Each number is 128 + 24 x the weight over the matrix's rms, rounded and kept within 0 to 255. Layers, rows and columns count from 0. Numbers have three digits each.

# down: layer 5 MLP down (transposed), 1920x576, rms 0.0439, rows 1246-1291, columns 288-383
# gate: layer 5 MLP gate, 1920x576, rms 0.0446, rows 1247-1292, columns 288-383
# up: layer 5 MLP up, 1920x576, rms 0.0457, rows 1247-1292, columns 288-383
down1246:120109120135193121167116156122104133082146141135099102170131132165120139117109168137138165151135117139119122136105135123193129093127126118122126115129136118132099114102115113110098191102120131119111116117111138154126150115139124171103111113089121134160132102114143167133159149142114137120
gate1247:124137108180146125172142106136086110142174117113139150124117100110144130157122147146122150093099142123100131114174159133159098118098091127185131142138144163151154092146156121097121103098119163131105119150133125121077187070106140139124161132117095150097074111120075133116109097124172091084
up1247:113124158147090119161122111154129167118149114114091137141143096166131127129160128090117114132126136108160113140121158146112141122149108189104148140088090145132172122097111098190125113126149164154117097154095120141125141102147088127164130085102097160145132078108130143118118110146104119129
down1247:099124117103132098148113135123157113080118129160121106113072130135102115133099147143133155149113127099122128140159076081113110248132116109152112152112115151115126135145085135121101126164156145135125117083111135155116122183119158161145106151131143091128122146103109091136130111115166158093
gate1248:164170162088158133165154146106142100188139158080172139143101149108070139135123151173091115122169152137114086140139108125149108132120104137077117167133137156121105142174093105103092096112122138119163138106119124147100189093112142099162088162128108171166117152160107074100134130185134105131
up1248:127121145153159093080152143147084084113143136147098096133135170147105118123131108140122173191156118135104144164132140148145127146106115118110109141183109143115103112104146128098140149070131134165136145092144112132125148120123128090094152144181115141141113157141077141134077121128105102121
down1248:185167124135126138169124191092126135052130156116137121132088093120114099096132116075098155119129111153143135114141140146182104152140161152134141110144126104168121086115177114097161088214101087118139126137093134128144111119138123113077103127138157104124107104162138140179130130107146116129
gate1249:135141173133092140108123135124140156132125161114123109100124099199104119144117112101086096120101086127096162181150078140082136138142139168151096123157127108153088122079141090127134103126149123111129112098148160076130141079156132159110142112125117078101093127119122132137120103148134124135
up1249:122153099128089159114154151151158095111156130099096098087180100149102124084107179087112145149123091127144170161161063157120084132113135176108108127089183153156104114135176158129121157129103124128112220149134129106110103116186120159155088114099150114176098099104110087137119092127089129134
down1249:097107097107114190132126110156137124107148140119142123139148162160164117096097115152133094160135124121172104132157168097146142130128107138128119098077110119111095092154167126122122147133143130125171115173115115157120134128117119130136104147115138121178144110094118110143142141133113154160
gate1250:111141128154108104138125103112047123129130151125125150126163105119142159122149161139133120141131123115129154159120122141094165144158173155117093106104105131084115135158155138099138105134136134118145144144133112137109116153111128168162153130156147158168130136104114140188137172134195114133
up1250:159151147071111155135149123128145161098107119115164084124143125171117134138121140164117119150143147130142164142115116174121137118153144153116114124107145149105106136113143100077139126116147137110110153135123141135130093133117134106129134160134146150111087127125124143184150106084086136114
down1250:124162100179101140123159113138091104179120123137067094148107108116094131096154117154126124150126150148106118126150110136080144159187086118128093155162145156124116074149181118098120166085112149115076173138122106123175092096114142143145142124097133142125120126118136145143142137119127153114
gate1251:112109086111166180059150151182119135160139102121100127144179143097129132083140133128135164119149149143127094148135132108106181134130173068109117121111135147134154108112147098150142108138153136113141106178132117124147087131111137103117138138120118151101141162165144117133124145142112156068
up1251:088094109107082095093125109141104112106134101121094139118142164078098140156166092131109157148116142129140128149128148122110119147129109088126112160110117169081118115046120148109104094118129109190139095129160114141083112145147123112134093109123138141087134149138143160149129129108165162129
down1251:136109149120130121173100139148164151113115141157147103123128116131105128138193124106136160129098136153171140130137160111119129083132116139119150181119147136135148121145157109089134123137114127155129121109149149142101142106126150129120114130109160124146146134109130127156079131165150139122
gate1252:100122130097139152117161126120160075113097167140144128102144178149110115143155102130113092081097139125115084163129108154116111145156132138142145133124120105138074166148103121150124131137183137132114134099140085164127120129148097173159152151131176142122129115118115117111140145123137120166
up1252:123115109134118140114174113119154130146146113091122135112120136116141153135151130127130107125102061112111189104162130083070114088138117136090125115091139122119161144140153079124127101131112106132131072135130158140112099135151123064096088132111131154144146104170124149112185133125147161119
down1252:119132085101100128108141134099120130098127183145138106109156128158156105139163137126111114139138119152133129133140107132163156055131153144152156164116133156100154120097136111144145161105164146115114109121148136106104144140129111142095126157136152154119087155116121131131140140104126079128
gate1253:114160115156147089142097121120115134169134153113080174156115169141122136170098133137168100171107141116152138139149094163081125147120146129176152118103116110142129121125128141157114160123116143153153118114119140135119117133138150158143130114130120122144108129114094147109135171103134108092
up1253:178131128127097141189107117135076077104107124135103133142113129102108082149114132145153152100170077145112089130155117138152098123133132083148101116097115122099147130101153118163117090131118079137145114116110141137153102136137129107156123117149108135128103104107147096082116132123116143100
down1253:126075129149128127176125130146118093138129146109117157114144116120148086138130142153189178104134082141139090113144104121109118084146148105151093119108106146102114115090154123133131166120129091127124116132137144144180114136164121133108101153131086132151139194144108118101121140109102114123
gate1254:131093133100111104114122121101119152107130129166117133146114134183119156133166084102111083133151143120101081185108123104128105134134128177142151221141177088128104142107095117122129145157061116116131087169148133117116131145162149100160138110067083129114105134132125120128105086125124141122
up1254:120114123150107158125155103154158083095142074175110095128128085090140146109125119167132128104102131132166143163139131086130085150136127126133119141144130173115139124145168129164119112109141099136129102131153111095123127123119144081128097140118124138132167103108105126089149121059144136139
down1254:144124140126110118132140158168154119132156160116122156147161152116150097141116128132153135132134109170110110156136109115096123043122104107149146119116157145113146138145141150150161133177129161178131123151100141107156105123124101121156101130135140124118143130149102161120129131128117105084
gate1255:158103114100117092143125107143110120131122164160147095190075135112046112082080120134159120149144150099151149119104103151101099140115121108148125091128069145169129145120140139122096135156135076137109143102170100113130099143168142138135086119132096115116114125134116121134170104200096134165
up1255:119125117156126090091107130096127126157109094160116081095141157110117084139106110129118160096140154167140119106152135146148163166111177153119103169140125130139175165171085163144179137103133132110140138121116102098110139177043112080107155157147148115145128121146104117150128171099149115136
down1255:126135141148117186112102092135116118118112100128128131113142130120106067099147114126100144125122136121164135128134143147158098193120134117114161115165124135090150125157141136103158099094126104097106161100177102124193084143130152153134144112099139126141098144145104123119118136110151107105
gate1256:149116153161142135162140140120098132119106125103150106163124094149149122120148101138128118149120116144132111158116146167154144105112125114140146093140113125092113129135103111122109153130148126130081161165128104147144125155148164136103103115119106116154116137107105117136113149087111145142
up1256:131133135141090146139133134141110137138132133141098098158104128173107121105143135112091158189132188144129140135135113119128087130103107164101071131097133111130154149083112120148132130154134154153100109149114127162136126145131153096152112116159119131162111140180109159104159109169143174156
down1256:143116108096154098147142115115108088149073086091095126130151118120157113124119099131129142128118116150159107148140164142140156066129121184133134112158121141106104100166105134122123133128113117154099143146180104118118105196159120106098162090080104100102112179110156132099147133107082113130
gate1257:143147146145115145118136110107134164144067060107119111120158110112128109160116137118142085112160156146117100153109124139114097126106125099122152145126143134126123107145108130159143120122114111088087114080130161128101179141115137100151091139134120196148103125087157157100130099108105128171
up1257:132115122143156109123125117124120120164088103139093142112138125150146109126147142131159091103131149131175131117108138141133111119096132159104122103134138152131164140164125140152134115139074115088137121156119106131110120112120116143123175143143115148117128161186121118164165154139132057126
down1257:146146087180144089156113137100131103118108138114094145113126144092133131164139125146135102120107148116096099152128117103136105154146146117101108186156142124132151160140117132166092116140135153144109118099177162133138135135099107132129171080120087116116116133138111114136139156159098119132
gate1258:159097114120145118146113171103127110121113142168168163087137104136133119145127092145137141089187127129155153106137173127104146129130144125115134132141099134158144172085114145134101144125185113111148143093151121124132128163147064123119110126182126107113115106102134084113131115191106101131
up1258:112124110100137128122151092124106148105145111124103113131147170091091134120162133121127145189082139157130156158163143122114093112140096140106159143116147102122137145105127150147113115111168108135135138111146132156105171111093123132105187144097041160106138124111119124144143089131088098122
down1258:149140129149133077145148128149181165141146098129092133085122123093113106146105092155114154107167141153138103148100135135092144116137147095117145175139098114138127100138112147100146114123118146147124071104102137130136109105146108110139142134171108129097147146129164159115120125140093110119
gate1259:115125122096117112130115103129110140128150158127123126144151094133155095101117164134092171134144148113114164122104111146140092123136124087130177127105138148124110125134117141130082099135120141159118164136106105148158167105125089154115120157108147168155139154127126136115147135167145125170
up1259:092135127139142160107133125149127162100168127113128133129115130127134153131121105106178109174114129094178158147161145104161111112147131142148097093146121130106145169180092137130104152106165133121159079151104110187126121134131137092124154166106118116121111107103160117120142161124125135093
down1259:143117159170136146122143115133133129135134067159139112147100130077118144115137096124137132138145107127087112121170138114130153236159104126144116185147119138129138123122165145123145116075142112150139133103129106099100085127146167137147131143109142102101092108105114104146134154058123132117
gate1260:134174118099152091123127140119097114125125116099135124116119160121134112125077077128122118093133120113124159130150106117147099147138123112123115117160134116135095132107143139119099135126140174104105158092156155143154101114098114083120112107116138126113120124110145154088138093144131131146
up1260:159084118132123130148135155166095149114090115098110113141136116129096139135105148112150171153099143125097119160126139113116100158111134095112146129110126137147142088129096136106143173132154113141126148140111107141116126112147106117105162181125109135114118101132119125127140158079127147080
down1260:132139120111157118102127119096135105102096149123143129099104137105077113120148101143123133143100136136141154175157135130140130125135142150120102109154134147146151121125146161108134201166104188163092103095128111154126121152131123127158114130152147132114147119115124100162131135138138120137
gate1261:152127111128127087142182146132139113124103161135142088087105138149162134120121132125129134109126152131100159135136113132113139156141122166115175113078109119158101084132133152109184142137110173169131151124129126131117105137129110159090125117094117093167118123130180105119098110126116077147
up1261:111149098152129143154119092087142125143113142123116094140136097159108123122085124141150120179106144142113088143146162136098128129138159133145145089079114138122130127106147115126103105156121123112107147119134102125133126163105091102149111125126126135129083167132121115112108113148116142128
down1261:122088155133102149157142103108138145195174067127127147153148126112087139129148102119155141131166128122111077099112147140122152142112113120143134144135131152105136124140140151133151117179134163149122171115126145119157110130120149153127114151085127121097081124108128151143128087107174135100
gate1262:138160074104143108155112080145115118113148135127153128142152147136122130085114163114125125142156134143090129108103107131150163131149145099140089138146128110109161137151138122206113160146090141139098109157115141128103157118151157146144119157143130103115129131132116117124110149124121150138
up1262:126132152141148142105167115126119181129127116148149086145128130127126110134111111131162114160127126154106128114116123117090104116091117112124124105148161121114112131133127144132154093146161128078143132109150106125119150076116133132128155131148123110142116139104116107105134156134141115125
down1262:139098130087113100099116156122142155149142139115188134116108114154138157155115079164096116095134093105168141128129118114169131092136134124114145148093129128106109121129136162161117162137117114184111122105131138118158140145122143122151113159126153122070114145117145125134114136124132189159
gate1263:119085174157157131104141134105135073079125093102145109133102132162180107133132164077062102159108114149081119140166155155128171090165162124172175120117150116151109149084118149111149119150167096170113135121133157102159114154155147122103122109090143156115108128113180100164162110086114100125
up1263:131124145133158099114150137113159071118112108130157127153120140123142088136149166088102128157122137130071135128132180151122144127107152134132163136127137146123153166123125126091160133167142130134104137136147159095151119148118114106073120093114162162114121123119176130169146130121147154114
down1263:131141116143111123144129117143102170143143168136103139139146109120111152110118099164157128110123132127140103147123092120127114127134124135118108121131122129105117088158127146170104118129104139113142119139144096161115161110132119128145109149127108100123143142119074138107133146142127118142
gate1264:117165135090145132134144101108115140092136112116144116125141079159134106150162104148141100122127139132103142133151097121110119137105091157172110153158141120116102110089133135110104093122133120098158142114162136101150126179121110150114125115158149131153158132132133158133123137116149157127
up1264:146170126102112079100109145137096121123136118126135129165125161148115102117127152142156118120137159164164119127135090133098120112134127105164104117116149130110157154112134139113123122151111153109105097118100125188115140109152157163108131171120136135137140098151152128126131122115079130113
down1264:112130141104092131075151100104135157131118138166132124139106180123129141107169176146118142161139127065096141119123123192101111182102144102116142108088112174152125140133103117085103114134132127115137091156115107113120159095089099150163148130153164098123105108107125126144124117133150094123
gate1265:047124118112110115127090159162142172119115157117154116150114139102130125151180099139109129099116131137128124159135125125122139114104122151108125134194165128175167109111115122109117128115120128158154118125114135145132132102076115138131114120154090117076126131113091139169128165158097124131
up1265:103100117090132121132113135090123133095146120170111124126125090132111101113127114102111141127187118133137110124123144147098119129106135153180093119144105159117149119105156143134085129092111120164084105125108118139162127097097134139111133140149126161128145150123099099069140084148160113150
down1265:124133116123136109164108101116115133123136133160101092126095112101064133173112146113117126115090135145132130161150114113129089091103144109117122079184123076147126120159147113105140090140131142126159160134127137111151110113136124121122121095115119084130096125121135146115128098126122098161
gate1266:135112125139148105145137138114155164124138105115147103122132096139126138138136096116100152150186112107133126160127132129164096150105152138100157136128138096121142141084110138169072148160100103122141124141141168091153129126160108085075090128149116118125169118139105076106150165152127128125
up1266:121141142117155129184116137132182114105112081135125151133129136140139154086140160149091120124091107124102144158109128150119117150162177135116130106154156162138124086117171136141174112126150139129121107085135127165151153123127133126130138090114130148159092087110140139133117133151096122152
down1266:112111121155140141144122096114089107207134133145129142109131120150085131135098131111133089131157086149156118136128108110123123143113098125153109140138111128111094137108124142120139123108123130135091123179134107106136143105119123109140138169119121169125140115107143163115100150114094122127
gate1267:112166130149108130140169138148144143131123140079125116126138159061113099126131180146145121097076133118163097110150134133133098116165148093129134142136106096096128136145149135160167123091095101123127138155086132126110108113119124196106137173112146126127081146113093137105132104133116111111
up1267:162150159122100126146125124133115085124121096123143101166150102119125140133089104109133100120081139122157120111102132160085090136142139117131118179112152143119137109147111155096109101116148097144104118145116177158186098115118127126170198128132162128097157133155142079087160120152164162094
down1267:071096115123175159129098141087113116164111138099114135152182120159076141147124117127149112156117094149129131112109133152144127098115142144146132132118172120151170157098149166148144191151117127145109107106172141097127117128132151166125088139123115105165117073156159119160103132119130138162
gate1268:144140129180112161137126181146134132131150090135139130142135156164126131104134123107113130133092133103106121105098115141104138124135130141114140156141149123112127129115128157127072104139134117141117129134127160114126141088117142149154137149090133098136114068110115089113116152145128136085
up1268:150172159123119147097084073094154130096166138188089127081133159120161125166121138113145115091129141118111109153159127129109168139116119145120114140115118131158134150140156119125112119108122104138129135163120124166086140103102071153099155146133141136139169126113126129106091107147104112133
down1268:146132108147146155112109163147136127118161109136149126162120113145103136140135125108090111112122092126094124102165096132154103015150148153143132144134155115164118183106136139148078105159110120154120171108103163094140117085100134116167119160115125099152101091153119095115137143093095147144
gate1269:147178112145134147120127164130157105125148110142123098142111106145147161140117168095092090119150122120091127148120142128122131136157102104120150115095116119136095073131134115091139134090153145151114147148097150157133121127144141148142143087106106135134127146100137107110094115185145119122
up1269:096152079174133150124111164095125120113157103089128169098169155147106102123161123150107158140171077119133138103126145114117134138112118112113117151124129133198093120148129063105114114114126081153148127178112101120093138162183149161178149106133137122109117127147106136122092128047149131117
down1269:081090104131110173145064140119128121135110130156177093128164139144132138130106102141117169134151108129141156171093140137121156112145107063129121099089142081095158116179117101136138136153111081143130113100122136122138140095185108141124148099126141126097158128133138110183096089119129136112
gate1270:131121148120163104125109112118094134092117114099112107115103161153091123127135119119130109118152106147139104126101153115140144123091138080148153153098101132175132168103116112133146162113182113129152146112128087097126156139105128091115179150185121146111144096157144113139125103123142146146
up1270:110110136137159153123154117138162115164151115160122084127137123165151125129115129128102145137139134128097123092159113154142095114158090106145140156155111125155133128084155175149147177103145151143127133108099143163173147155106139103115112132085071116121086093161118128132135146122142116124
down1270:137144089133097137170130133096164132134151129121144163184092124111096159154170122139119123138164115118123143130133138110114125101127123155101137155118186137122151159123104107119113152079120160146116121125105130086077148101127108143166095131105135161123181101119133137136112109134109086144
gate1271:093204107161082171122133127160142094100156159133149106129091156181109118144073109119109137153125147128140152091144113113079112145162130065170117080134104107140133155128112120139119141097105089158092129140098146150114124112150096143145150117151136162128113126131148160099122127151079125159
up1271:163069087126156148164092170112115149134077139143115127157154137113150125130167118169145087102143133103127108094148183131126096100144136159100146114108149128112143094160159123136099129148131152152139133171169097123159067115164138118106124111175127097110121117119112152114109137140139133132
down1271:069129130151177087110146131145121141136127170131154164165111139130115101134138147078146102083110121134122144099165145152102102136140091141086136065147134104096126110163150123119167108148148162091135154161094106130121144149132105101126151098173119070095156119120150184098096104125090112127
gate1272:148150126098149156125116156164136167123150120107116119124154108138128148113141133106109134107139105138114141152142112142107133096137120105109109147125148098132101118102134143108106134140121110143131084121175155126150132108129122089140108103141145116113151110157107140083131120168134173206
up1272:171165139090140156109096097112094162129136151152108138101199104134135157154120133107150133111124108120098091177168125124117120124075107081150116141109131111121153122130114141095115124106122146127092093108115137144122152135134122093131152143140132101154115152125117157126148122120153119118
down1272:109109109161172149121118115130145130122060139156123114132116159151139156117187134107150131129143100056153160126155143099066158069105106133136114150131149121116098120118139143118148134111156100160141147132109098103133138107126085104124095109075146164127144117155126116111141127168144130068
gate1273:143114145093139168189129160122143129162153178110090106131123137147117095114175176133125118092131095165112120163130107103147131151128115127120075105130173134118119157157115107124175128107123109146136138070133092162127083128118119150113108127138176152094093141166092127120094119112111165090
up1273:166099109123112149072162142191128128110112092088121075116125145123146107115144166137139111107169156174107111096130136084131068148115180115083111074180094155094123135111164141112127162131176124176136147175124190112157104111091188135103158143065129103113149113129166109121127165090139142111
down1273:111161130173142119099159128101189156127073137140182139138135154161151162126106132166110143106104126088115112125106131167122121069107082105168166108135140106142162159115133080139110136115116146141104148119182138132144107149120112152086130109149089117089150094129169122146132107122122141103
gate1274:126141140128140141142117116102135110194112172162135149134087119149144084119151146151147135149176097128110159119126106100141098118162154127122097145141088101110109154146142126166163138141145112111160164107105121131141129119136127159116130094131134110097105119131120134163133166112096132104
up1274:175144103136087114127109122122103133121152117105128088115115198125155162134126088101114128134140111103193095102110159120097126130099101123137162129108158148156103131109134104119140129140142144121140147154109096091081127082099100120136146099105099126171145135134129115163079099101163122102
down1274:121144126127169168125091137102140128135115075078166145122124123153129138177104137110140131095150130166100117124106132133155150092091139165140087142113155114116140146114130134141139124159085111151138124121136147091127132116167121145102115140109131093127126123129143144132103108134152179131
gate1275:143146078117126155111123144151144110123082136105151125151095142113136124153119134146128095124143085120131134151119130130112141146165112077126111164126132101105132131137124116130134120132101096144126115156073073129124092135102089124103149142087108153117094105135113134173136192135148137140
up1275:147106118149115140143137104128106124140152152115119118143157130113088103169131121114182150146129137071107113096121114163157114126137165086120108128082122101123125105109114147141142156163111108117144123134143117141162095125135107108142136115135116108144152140095144087128145125153079099157
down1275:146158171139127099143103127132109144144162141148151077089167121096160124143171112135128135161122134149117140155133099128097153172123112134133116107131172139122112135116142109150116151121097140108112112137121094101137122148132115139176082141105076167151082139098077182130100129140119101161
gate1276:141108084156111111101163091103165117116143104123114089084175132133107122139165139111124155141183110123134070123132149153100159133097152148172140108109178098091170129095164088089146102112102137115127161142095149130110102084116101127102128129117119159159131078125098115116106114138114125086
up1276:135110100153120135140142119147125116141096151104128135120132098118124173137164144131137107151117126149152109123160116143092087151159096145128102094143123077142147110134142144125156180095142145159104103188099078158128143108152123121122079141128137101087136137148129177163132135145111144095
down1276:094128116138076139129191136064113151093159121152078178126091113175121122182148141182143159123107139101164090111161165214179103043152101125142180123136143134124158120151105113141124138162124139103084134136117132117127147147138140152129155126108149155106102090142127098115126116099142169129
gate1277:140143140143134122119119156118096118110107160155120133121124108173095096124109126146125110147136119142132048154140156155116143118102143135127133131131148119115156122120079139171129122137144110111091137139110096187157062122163159152132084086132181121127122149146108092148128132101133148115
up1277:115175137139130164177151109132134156142127110136134141120136132101115117152157091139129101170091121132098138115138125128131148102157134146110175154110129123084111128155157107109153145101122124112102105092142131094130130155139126146137145146067131128162103142149152120151121116138151124142
down1277:116117093117105148072130095123132143112150167145165137144121135104105144147141152156115132129115123109146128120172094109119081137120144073105133125114107141107112126178127109113088095128133117132089123134104103094133156097070097149123154170131168140112152105103200120131102123106121153131
gate1278:141149136176121118153124122109146116101104140121123167092108132095129109142164146105088112138181106132108094154117115140125116125117129098166132120166067079114127161100118102148113104161129129109136130145134127155122126158129154140165129115129126110140136148115084092105099096164153124104
up1278:118125103106158050125103079095102129130125138123104107098119130128118152148142169106136148125164106124156110160133110198168111099140116138148139159146088098122138102131084132144194110117141128138170147173140136119118118110135142113113128146126115094108166149122118154101155126114133107132
down1278:124135132112125129110159166095149141167104055146122069123152120123139141123165143174122123139184116133097116101105125106090132088127155163148162164136073156134147143079126132077173122111105105132145145154119115070155082125153111095133101134119090122172117116171147138143142113120130137163
gate1279:127167110133145135106164116132153135132141128086158144090130101132130080170139083150131074096142147150094101160089115161110121156124100137140202124137113136150080137130134148116134153141135110128138122113144134174090141099097131134157164120200096154127133094076134164112151124184146120158
up1279:086116096130123181101119152129134123095115101124126146117101147153111124128150091125141118148115132150068106188144128122122141128118133133156107117147148171145137124138141133091135130116138075130124081099097126131125164096122133105111162125128143129138130148143127117098134167104149128107
down1279:125111094158155153156118112139146128123115135093107129107154139136171143128126146136135098118130128146102137121130143137123149075113143096158140117100149154123083089134124118117142086107105130166170131169145108148145128110146137122075111117142154130187108129117115116115136153119096116150
gate1280:186159149129118129133138124099106136123128136131139129128103109106122109109119148133108118134093116117123132146122113104140152157149127147174141144153135143124145124110086140140109110130110151141106111099123191116120123131109126143114092135110088140171115129104136146142144063123126137146
up1280:142126115126142166146164150151136114102117139143115097097160138121129092140155119101133161117134149160141105134136104141086124091119117126123163095142151120145135150120156123105144123122138119109112110150128097104104120157175113126106142113137143127092137111107120118084127118130141172127
down1280:124109142089124111144145136160144148088147125128122094121146159142105155125136106137157130114140113098154098127118097126155107206142148134103098130099120135115117093124103100113118113130118116153117131133079132127122140137133159123129144084110119131124144145160130123146131132121158141132
gate1281:138095087113109119116122177124132077125124142123167089116146089189154149111129166151122163128153100136111095095110124114100157154116113120166135150149130104141146078133141147163124148109114135120107131148093166178115121110159117159137095108098106176122110114114161122123175121149166111174
up1281:144140151148144158100113106136125145134142138116181143139107109103142111102159116094137108132124128123089117076100143108108152120130119119117159097136114153124119145119178089116140081160127071095154110160148111152127110157159166139131159075116114163190113110143155106197127149144132123094
down1281:143168145147139163107132182075111132122169124111123144119136063112126096133129187137131132120138083150105166146106121061132118090136162097111110146139153094076092133098116122134131182132147125098090086113141096107172120101127127123130123118100145151159154094098128106167139128107111099071
gate1282:145128136095117098071112132103148144132110089139131126140171132152123121136129128158140120137077133152120154150125138116103108124109151173165107116124128149131178128125122133115102123175162176144103125093118156118103140136128126096161102136137120110165124087126127156110143098161165140115
up1282:162140152130159134088107115181154150123113143119109116155115139153143148113137131112140157166111128120188142095111145129152168140117135110085085124102120111112134101139133146151128134161121117134112142151108124084115113173134125136084152102159130143116108147101159115147099134121116183188
down1282:141142161095094127136089116134119163138132138143156143132116135146104143146132147127089132148131113116140148094091118120125127105128156101109096100139130144150164111121125153192150155131131115115146141120114113130129091144118169067146129099132124065116101083087129136153096128135128102165
gate1283:070115143144089118130120146093130095131114169091136148128184171091127124126167125161167153146141141085122111128107128121113128134096158148136169149147135119133131140109129160143089094133147126120104128131135102185107128135148158104172093106108117113112137121147118173165147147169150144110
up1283:096145099137075154102129097104127147160147112126111140106119152114148085127125108071129121138087134123104149125125136113130095136126085140154117154098142091125108135079124136116146152165087133126140120117129115130129054107112134122161113128144116148122119079136140105088136133168067164116
down1283:166085106131107132108157127163186096111164127156178150123135096150110146125133124087103101098137117132108091164133072155105095068094129128131152154070155105093128115118108126131121124156123093108084106139115112163128137119091105129125111083116114134114099121108104137137087162136115134082
gate1284:146187144144154102135121138159082126153082111138122099141125131145142159098119157170140140108107160150113169139155113131108109162117145137109105162116107127139133140156147134130126124076122099110103154091143129137115106078160110125137162140128156160135065116126103182157130115142062102134
up1284:122115119111090123125139111100182115087113126090207164088121104128135109106160099122075148180172115124126105105106141109115103129123166120184145120110151158116138118075095151147122132144112133115120110161138095136096129134073169127099112090117120179191147132120125093137174132119136127081
down1284:115093134114116148152149124088145152114164101120115179085136137083102117135153131101146134144156144085140109130099128143121190122113135117185114083130120150126148118139143147133121114129165145115115105212128115147149102129079170116139162107092106131109117074107126113100145159109141136093
gate1285:134076103100141104158091164137129144157090120087075097143087115153128120126111142131127130120146106112126122121161155105136100129153060127158142128122096111118138119133122166089127144135119144145154142157121117115142162121079148143119117159183144153101105122110114151125128135160102136093
up1285:113129110111103110149116097106122131100114147136124143152151141134131104098116137115141157104171101124082111121151111123143122138110128071089151144110124115149155123155132123104149146075093091122148164092117107163137137126138178119101114115125104178165157168167118158120153079098105145102
down1285:160108125139095135158133137118132090115118099152147145135163124150112120122155160149149143115154115119120165129132114163133149205100096156181109143112110150130166124133125131142139126118133147127138138128133101128088126115136128122119111097125093173117158100133118151086122115124088095131
gate1286:104150149148153155115136117097076110132156099115100120160142103151151111105095151117103107110161111170124126124103147108144102124144126091108123131137129108126142085131171118157137151114145115151133195120133082187105120119132134139108135101140132121131101080081111109122133142139109120081
up1286:094166085117116110098154149152106125137129140154160132129108139096140147145163136150093161124157175111190098116166099122142154117070057141101128139115119130149171195174109109115135139144106094113127169143117117148121138132133104174138127127121141151172118142172144085099123107111148160145
down1286:090137117146121115110141072138098142118136133112115083094140141140141117126089112174086144129137117143111077150146136089129159214112164069134129122194110109140102158127136144152162147148122100134155187142130075174099108142101116169139126156155149112064100143162114118157098187129120140148
gate1287:116111139137134108111159177128123150170137163132109125125153148110131125178090106167121083104142122125109128130158133125148115129088051114150180146128124139128148128148152090086145109132124155102173136164101095126083126131142127135159148143099127138144174133106100160127163135131109107107
up1287:125097107189126128091120139168120189134144119135092117149142160131132120130149120131121159102099173132110137130163156109113108134122144131172173149122150120130142150087166140128159092104165127130103128107136136155135151148141072166127112166097159089142152160105137172149103156139118112110
down1287:147096092140144138153132121075138130111106131132176132111157120126120130101139127093149091143146135165118157131151175123128171039154116129135095112101131122143130113081083103164156145096147161126096146145130153145159124113157109103150106103116159105142134117162145118109126108119120157089
gate1288:114139113134099157151161117132125145118072112161120109137114116141143153181162124126157122119124159102105130128116110112112136144147115103108098145139106144166091086112067109137155101129174097139132145164137113122117137110114107143121114121099131144120141164126099123110177087105127164126
up1288:152166095095163118103145113109147172137178138133143121092122130130137169146091086120123150095180087149166109136111169129122136105114098101132129116110122124138105147072181108155147156131186126103108089115120129122157101087118081123120099142141136102164133163193115122124096148093138119122
down1288:112121105098105162113125124095122136165133153094142136107146069159114137146086099110150123066136166172148145134147107110125141134181134121111084154105141183133103109132122140101140161137125132128109104124121112146152110121123139122133121106127138132147165145131108086128140141103123142129
gate1289:129092143125146109119099118098137170157110138103100141132097142112095121138106140152139149108158142138100157110163127127127133138088078167146129146133075103122164108091142170080089159146122118115146100113134100156115112107132153183173108156100117129138148124116133142124091136146121181137
up1289:178150166143110133125150172158146107150121120145119141097171162103152092121158108112126135150129133103136106099096102095142096114111156120100175116135126125174116111165131205143157103149104167074145160170176151103116119127136146099099113147167123109118107106125135129131149182123145142131
down1289:077104129135111118151103097131144131117098159151124136140090142116146146147157149143123105172130118118104156061065176129118161146133133119113127091134139120145139108175116121093132173157113160148122116087091102119139123160113169069137168121086144118132133126122093170116121132153148157087
gate1290:124144142144149129160127132143111142108096145139147093152076142157099100113100089117133144123102150155077165116122100121094137168112122155123106167125114138091119098131127117136095087123144091148109168122159131097118156134146108124121201087129119172165122169113151162126120098105119162100
up1290:105140141183127090133116171127134100123078121120155155122099090132120108120139105143106139145152148143124118080101117137116125124111110111146105119131157147161127130141121134073104110148094105156127118132124113130119108149128159132139098102137128099115100105128083078160145175168121125147
down1290:164149148129122176137096082183130114149095107136102076145131153121100142145139103145103117131141094118125112125078099116150144086128145116136117102137098105124103132094145160105184110127099121128088098108132138139163156125129099143120126133133136110099139115137159136127138164139115138130
gate1291:160106137092072101122161145130157149138155154112154125085150102062132110107155112132168135164117097134118091134146129115103106099157113140107091076119166099138145136123094078114139138112091149076129129118164127147151128134142131139137114096150123153109130133130154113099119159126124123161
up1291:110139114151133172132058137130150150100126143141114120139159154105159121147141162150163138145115132106154074133149136099177087132124171129149138125155148139145113136156113089145137124147129166079148086106106130120110130129132099144107135126114165112092120147139111159138109150114130067141
down1291:119063135172107141149119184135098189124191147147156105109121075111136124144145142104110120131111119133100089105122129137113114142129138117112082106130164100146148126108131135181137118132124084105101122146176131131159139106103118148132127167142141149136144095159099128135128132131172146162
gate1292:156178093108154141142126139102101107108121114135093143142139068109103105112113154150176077114113174106106164124133152150112090137127110060134123089125047115102159111102124072152119143170134113162139117117116124095119154153120154126114122104141130156179106094103090163136123120112155108116
up1292:096125139130103122138106200115118112172133088122141081150127133077114101111094154122133095122146130118149145117074122152111133123069139157134128120089102148063123169096139086131145160116157137137142091136127144147110131163113103141144103133119123130157119097098074137159129151150141161135